{"hidden_size": 704, "hidden_act": "tanh_gelu", "norm_place": "pre", "norm_eps": 1e-05, "qk_norm": false, "bias": "all", "init": "uniform", "init_std_up": 0.0288, "optimizer": "adamw", "learning_rate": 0.000356, "lr_head": 0.00337, "max_grad_norm": 2.0, "decay_fraction": 0.725, "decay_shape": "linear", "train_tokens": 1210000000}
Each number is 500 + 25 x the weight over its row's rms, rounded and kept within 0 to 999. Layers, rows and columns count from 0. Numbers have three digits each. The size before them is the row's rms in percent of the matrix's.

# layer 6 MLP up, 4224x704, rms 0.0253, rows 1533-1632, columns 192-255
106:483512485469474501509488515498489527515524505480544517489470495517494530451524505493517480481513445486509496504508508484511524472485438558499529500515486461505485553548502500529519472488478538
104:481482536514487492503477497538501511450501512517495535515523502490497522511502539539504491508502528531491519479504552509489470480521493504510501522489497474498501519531535455507479543525500529
097:478514481521511502496483446486477486501506468467490485440479514455496494493448484494493508497485491499455493505529515497481506520497485502497523528513510507467480564455453500538497486542548491
100:435487466549486485518490495505522489478493469505506495541515496489537490473552517501501466517513522514459493467478477522509511462515491478523468587476492525552530494497489440471506538483505519
078:548509489530481511489539435518504541548523500506498526501497476544534493521456504512486494457481472497522514535504505468487504463475552513447509495471510501482479502535490491477482488523505490
105:474506492491474477482498518534487489499510453526521531498496493451477465438498476510514501525494526476523494477488495493500529489492465501555540469515507503487513487492476507511447483521509486
094:546511543494533501468496481507525509539485497477527532492471487427570503463528493469512522486486516507454470484456482483475539480514489500497504534441528453490525508525488499521495512544516490
090:489490497522468506505497485567513513489496483504502494496496506506513539477490494451495510558508481513497495505502497491503516469485526494485525518481475477517505531490509457512539472522495497
104:536521437510500490510520523533501489511504454452487501475544543491495478487517480468484510495497480488484475493520499535486480442500466504561529475488518528508510459449506482556539512485496510
110:505521501519489515503494484524536516508495482526521493497495522519495481482490495513513471523519492487471494467545488515536513470476456507466515536493497497520467485521523511562474455533465524
106:486491508489495504515487476525484530505469476466494497530515539501493517531514505482524510540473506491467491484511475474514527491472478519493475496493479538489510507496483495490500494517497523
099:494465519501490496489533468544511514499502472499516490519516482512503508463533473491472541547524478494489443542509477482503507522470505538457478532467531503502474461489478493487503513494542483
098:463517507501486557506525500513520510478533454549507560483460547446524507500552501486553517505479484518478506476520525489539484494522492513515481480482530471537497473525481504547486473521504450
104:437506486497486488498520514535483499496521500475525478496499485506499514463498526520500500479511474511512479502489534518509533517448457480533481510533520538499501519517472519476471537492482537
100:504471504517518488508503469469522501507536494524507475488523509518511433478498516518477521513493471522522513559460502501482533536462502455522476524459468506499530495427513522546525532514462512
111:486486458506464542470471524517511463512510483504498486532503505524530514519487473474471553546515525537487487460427512499528469498487527516493488519477497479499485482505484472507517496511489494
103:469532552534483517481515522490518487507491538474514464495488498476523548498538528511488478508466529459506482490506515520476473493527526492529495477486495517521466526535527486514471554538490519
095:444526499505584493509485515516573523494495542489486480530506467519494496486486483456498494522502459477517464478457483481534511479526466512488468497507483480519505555520472463491517479510528550
088:471540535487506544496517528519493536496499502512508505480520513502442487486530523470510486510486529507466510471521479501529526477511497500525520504476506491553494499501491475544468503482494521
102:472497538510493498506460481522502488500528502531478485475483484520465469476509468498538492491514516514516504500548499517485516466479512510535476519490498505482481498489503519500494463489514510
097:491502524522504498479500471540503499533503492458481517512443524493551444489468487508483496501498529467485439500520462483494525491505488566499490498466460521475495497464539511543499520521518488
101:504502482521492495492458444527454535485485514539528511499523494487486482486477561557484492502484486522478481511472540491503490473516535485469502507496515458517531523517487445496514526503494509
097:482493466471516474514477542515524513487494500461482500500481492474525476481461503503523518495495516450486490499515529477505512512516500479464493514497541489562446476476487466508479502483508527
080:495491525498480501506534455493508566495526556499501534519527459530504503496537508533491512496526488525491486418493514499493508472453502487510533451530557527538522534522520493485503484494490472
089:457474525459500534503511553495504515503469537515477485514474496509462517504512488512507425489494515510499470502513445493491526483522523501471510543512517483495466509544498429497496497531503525
103:480476504481501540465472489460522465487497520522481534489507511518480519476496480486497466537526494500520477506465499520551504485469482486492501498520517499479501499467470495509517512497521510
105:492509522527499498484491505516503495523518547532457499520459508507534496495450458506514520509488476509515503436500511485474518496470514484539509470482505518495496507490513467507504492502524486
101:497493514537484489474503487532524486489522500492496523504518546458504481458484518535489541504475517502496493475500524484523504462489446463487488474504490504480507496479491508577518532500477563
102:498497447546501526462515513538497497501477483504484483516487475521507511502509514463460524520527468521441460506501490524539509476502471485527497506500499516535495510444522480539486524528490515
093:474502468543509541484530461504530470549515481488465535551498507477502464494476524551528517513519518519467496528452478523487560502518517449457493493512532486498510528484510521525467495514492504
089:483488485552498536520469468472505500506524486494507509487479528502529527448490505505485472523490519504501504492507470476481470480500502483465494548490522479520446529511507454480525464522545490
105:474513501496502522464502542499508508501495510514516467504520489469504522479488494510498521471496512462492487505517468508522495501517484495512519485489504491505514494506513519504454515532487515
103:534485494493520501460491504489519457525513500476494523500492470493507452501472466513524483489520516531516518554489526505505451531504528482509511546465513451503496498539536475497476556494504474
097:495515453502457479497514511480479445489532525480522494488491494486487525480504513520540476512522502483489499477512522498532509457449544454481505539480545503493480485461459462543527500509513490
113:514502528553494529506496503513488510467521514513526467446486514499479485426487491508496477495481499511489511500499502490497471459499487499499517522490497476491494509496491471520496515496492543
103:464506469469530456474478524505486470528447534475513493486506557508494514507480489498489456492513480522512514530510514519464465498508471510533490500512504517525514491479500510484481517493508527
097:478528536503506489487505461502488495528459514504497487491513511521473453523524481521503555528476483463504521518488469493480487514501487537503467484511482509499473492515483547526447492479491550
099:496507502465491473452535506484526504483500521503480483488527500482518553555455524542497511478469450514516480477470519549506501536518484524506482502500541475563492487474491461519464498511447550
099:535508546511501494504485500495468516507486484487529478456500501452515508471526516490504496504484447491501467493507497479505479485449456519492455509528492549541478470492494469500511496530526520
095:502457426488470492512516514473543479487532464468500497488455470499493513488511534490485490510532483522452510522531500509484523487541515493493482506477521486481486534494485513477502487496507506
098:478518486525470495510472498499534508459541492513492475453477514539502532487510494472463490499466503520504496483514481489494486475503531488510514519491512555488527508469493487507477492506479537
113:497521511476486517514482507519488484511516527490478519471468486489510487448506493557501479462512493523490473472507514498492503456503490484509460502490507494506436494472519475528485505496470533
096:527540465481477483515507509497503491524488469523495502512468527471499488474462492509511491505455470485517466514486531475535479526479479508479498485486551464497505476556467520547481494525538479
086:503504497442504527496513524515519503515483514524521511491470495510498479519491527519481506469510507505445525459502533489511503504494490557498523509477508482509509561502506522494476522467482521
091:532549498527501509490480495475537460505502518500434500477547489515495507495476524457499466503544503485532495531477546480505486521492501535516488534487510527491515552501510531509524499511515499
087:524534532500455521478484498497523472479516507527496525534502469519521481469496559482490520468512473505477492499499515483511541499496515516500520507532512462486528498512512482472537524512549509
105:533498506538512452494507492519461481529509485536501495510522535513457494516514506502561503513529466491461474484439492510483518526518504514515478478489491496490510539474494461477529524553513470
099:506471496507478533465490486483540485511490463459465491508476521479504537423543509472508460510487531532512492486437547464475533522498544483540495509498491472510456482521488472510528510500503522
097:519543473527492489468507491491496486458520491479521493498542555448493493481479470526472514493443470528473480518528483489539569446513484463548500516473523494506505491508496508511470488540547484
104:498485500525479495509506470528465546508526518471496539493509478466548518465472509500502500475490486479484476499519533512490484515487413523516497453498500475466516472477469507495517539515493514
108:507520513505494508493489414561491531515489496517534536535507542503527479466498501495468523522481477454507488439447531554525477483523514502533514527507528518539521521502472483525510502511496516
103:490518490501521503459499522485493518535538482526460493501446487501520506495468503521506498492547516532539493501483496497490553520459480492514507480540572528537517467527555527511524537532497491
101:506472449499470497454498502535485506436473499530470561532509490483492495499499497500513509492518543487497492493471499511474507493498528487514485538459504524527495526504493442514457530511552534
098:532497514502519505474489467468475462561531521544522524473516527496498525460499514485470442468541520533482509441514490478529524451474473549513492490452530484529488514481506504511526462534530489
106:445483464537514481485492500492478530486485531504495486498484521500515493519481509527488490510504536486497484506476521568514476527512506475461489536505508549509529527504501487484502511486495472
102:498513524484495475461470498551514548515459495509451485501491511477440483478492520456493470525478518508531513508509464479499531486487503513492497523461507488513494522457492471538480511494537487
108:482465485522460543450496499496510481500522471469468519475516485456440535499472514501490522508545501486500477502502491526546535480454497467550535512507502529536485540494486503526491484452483530
100:485542490536545517486496500478503427518513552484541515478480471467496546457542530490510538491465495513481514501491484490476533497461509508504492470524514515483466495510496492546519517547476471
103:488512536516501489499505467518473509522504499518542471499494520504485541455514491507525506491489496536503502511493534464527484474514526475503514495484498502555534478486509469488486510472500532
099:523533520501514532494550508495475497505498522516499540499504520496461515511469475471505480508490478473546507551488515468489501474496475482530487464477540538539531502496530496497464461505482491
099:490510510500476503464511542481497495550435525504503485515483517526492467501519500473500515524492480498475469521514528539451508488508490520505487532470522497454481530543512485540439531500498489
102:464536503499530521486484516501510500486528511472488486451515468495521493488518515525506508534532472529514467486493529506503456502462492542499482510500520477466485540513511541490493526447536530
104:481484485503483504490507478497516523528476528493472490476477476533496531519525496495553488502526482470502499549462528493490501468507464468486487502500533505501539558484419458556554566461497499
098:519541488488469502499489493475549505489498535483446481534488490543478504489485503539528505503495487464497531509520523479510514511458490487510485522522488511495489518486485445504537498516516485
102:516467464511439537482501505522506479497556499483514461493517506496502513482487519492473513501494532493505481519521533521496538491486538485467507555516504496535531565489472456566548482515507503
102:502530476517510490506522471475523499491473509499493519540487542473459496480501479521481450490466477496503476456499504521526476499487470476492494529479504510539493498488455460506460540499488509
088:490470528504499508520501519471509504486511502431510520489443492490519513541514509550492490471518507558470503545455476484522551501487524514536474523516456504482501520482508524442484492503492522
098:480512533520545490512520496475529502486502527512493469455534491487512472474496495516433505488467532475503484465497501514482563447535525485503509480471520505518528503530504414521484499480502502
100:509517492509487478511487537519510474484528511470510435464490463531538488497514509468517465502492494523490486523484472541476530469465499454479464493477511488506446447476497478503497525488469525
096:494509519457524522472506481509489486562526518488495482465480482506498450461554493510509496492498519499481484480522546450463499469511503496508485514520514514464510487513482521564512511482485518
107:509548446519483474483523490510552519488547502516503483489511531480513511484474539520432521489505490483501478563507492511530518463475527487502489505525494521545504515488500501526535469524471502
103:497535505487523535483466539541497456438498517503503507477518522511479496514529506520532484499481471501445445512509512470492478470502532502487473494520535533497497501451504525477494508541455507
098:539504519508503524538522476538501523499499491438481484468498496483562509477525475486507531531547492485497500511453455523506494482499518535497511500494502494503428485473518468514493505486443514
109:466529438530510517452462504542500477462519453508454519514482587500499475506522509490481474493511504507514456521450521522588548503497509485476436524481516485508479509503524483531505491492553488
107:485477505466473505454486519531481478538531508501502472505484562479476489506489539517505501513485517522529533493492538519533460476496494516575489500520487521533518538535458418517488497489449514
084:480547469504539567515478502487505510486525508480516468518490500489494452549523509487511498497420461523490515484479512483524492473504509471529510483500515512488470477525485511474494528480423503
100:477513481522520498495519529499477488496497473553497491477481518484488517471481471536497480488495468533486477495500482500463516463505501508508496515510513508507504536491488495490488529503498466
097:531538499484513469480449462516525547501490585509502470482511454491519496500485531508506517530509483523478479518508506529499453508501486476491465490513479523498477474540528536533502482500529541
102:500494448491482510471522525515487537504501516484454517499491515501453536470535505529478513471510472497496518483467507545537508493486459586514484497542502482556548484513501494488507462545550501
109:486495487499496486514510530505528538521498548522523477445462470515478540509488473501487542527531458505484499500492488542556498503493468534499481494483504511521542537526477473520529508454498499
098:509545475499537529471533484495493506520479508514546501488503485502487508498463533434480527525506559498503466517506512469513474508530486484525494507499474502496542485521522525474480526522500536
097:520489521511439498479519476511538493494475508506506521514507522481487486476497541525480506481524475531542472495471513481517452519504499553534522485483497493533454508516504474531557513477488523
109:470490526512526511495526478479469525567519494499473482469533515529484477495458484548519459470534514502500465480517468494518500474474511471526517486506460492497513498501510497477511466498500483
099:514534509474452453496509504513507469498517491499484467503458478487487523477516517519506464510517538498535491555524503490466510521511506519518467500522510487491458493437503493485557540482536505
101:508502485521559482492499538466519481478517517475513499494500498448452447478466525510484487513517491466524494536466467465432561459479480508496506478525508523521517482541506488493493486472495510
093:486520535475524505489514489464503492488478495502501474471469459482497499483504489467483453486443504503474495503479469518507471489503530495492492546493477536504522483467530529483426527514473496
108:502551490506500488509511477495469523514474554480487538476472464515453561503503481469517469497490527481530492532490467539473491481470475501519495551478513508550482480475526488467526505503502484
103:478540517537478502476494464557529502470512501463459482463528527500502543503471564510464489491493498468491497470504506499542500476483499486545435539497508502484462535500554539503574515516454496
107:501543507511494550493517493473533470481500485506479481506487537518494479480496519513503498543482538529516504489543536501513462435502531469539487467491499495464518498458469511526488509519489531
106:532499452517498484479530474468478478500529481493500534473497501494518464460515511496496476499500495539487476467526508552501506531486482506521475559485491490448527572479488457550498504505549497
107:513553523486515519439517462530491458542496478440510506487492514502496562496472507444517514490503518483486483523507450513516542482482495454511494480503515490586526548510499503530502500503518520
098:494517483460497526480503474515457525554510503467458454535510533474531478499517451526510515520469527482545529518458526532491453502484538482500476486492558512571481488553454517490488502544510533
107:516513493507531488509494535509514524513515528511451474450489499449505502519491574515471508476491478530523462488483503508505516497453510513484467482510501490533449522476506511518513501536504485
096:507552574531517521474529464474496493559453480438482474555476483486502482491525520487507488477484452515475502556499502548489495483488502489479503512477515496546469526494523542481490509464496533
104:508513511495508540472488508518499509580481449517450518493491525449482565492484474563550526492508517546495495501507495522469509512448490478497484527516473569527483529476524528498563494495514502
091:476540549519469495500543483472508480497488469499462430494522496539445427476478496468460489505528493454510520475492494475488566500456501519522511483516487452496507509504522488526487517459511513
103:545503506490514469499473488495490449545492476506461461506484455516509512463508532522527496499545454517514475530506518500525481522489556501484518485505515468510507526471480498529530572515505554
100:481507513469484518478485492511514513543511519461503470524467516473517512487500495514536559486501477503490480547464526487511505499476558517558474502501503513551544464459542478566491548505516525
081:518493509442493530500500484516548504491500477516488550505520507534484522448534526514482501522510480553479508487521519492521517470488496473530538459470539504508498493504519519473487519518496512
103:505499498494492537498487485515501527468537493483500512451517578507459548488489468495530514489517482519544437413516489525469536516510493490515473495516460468515515509492496503509520434537497498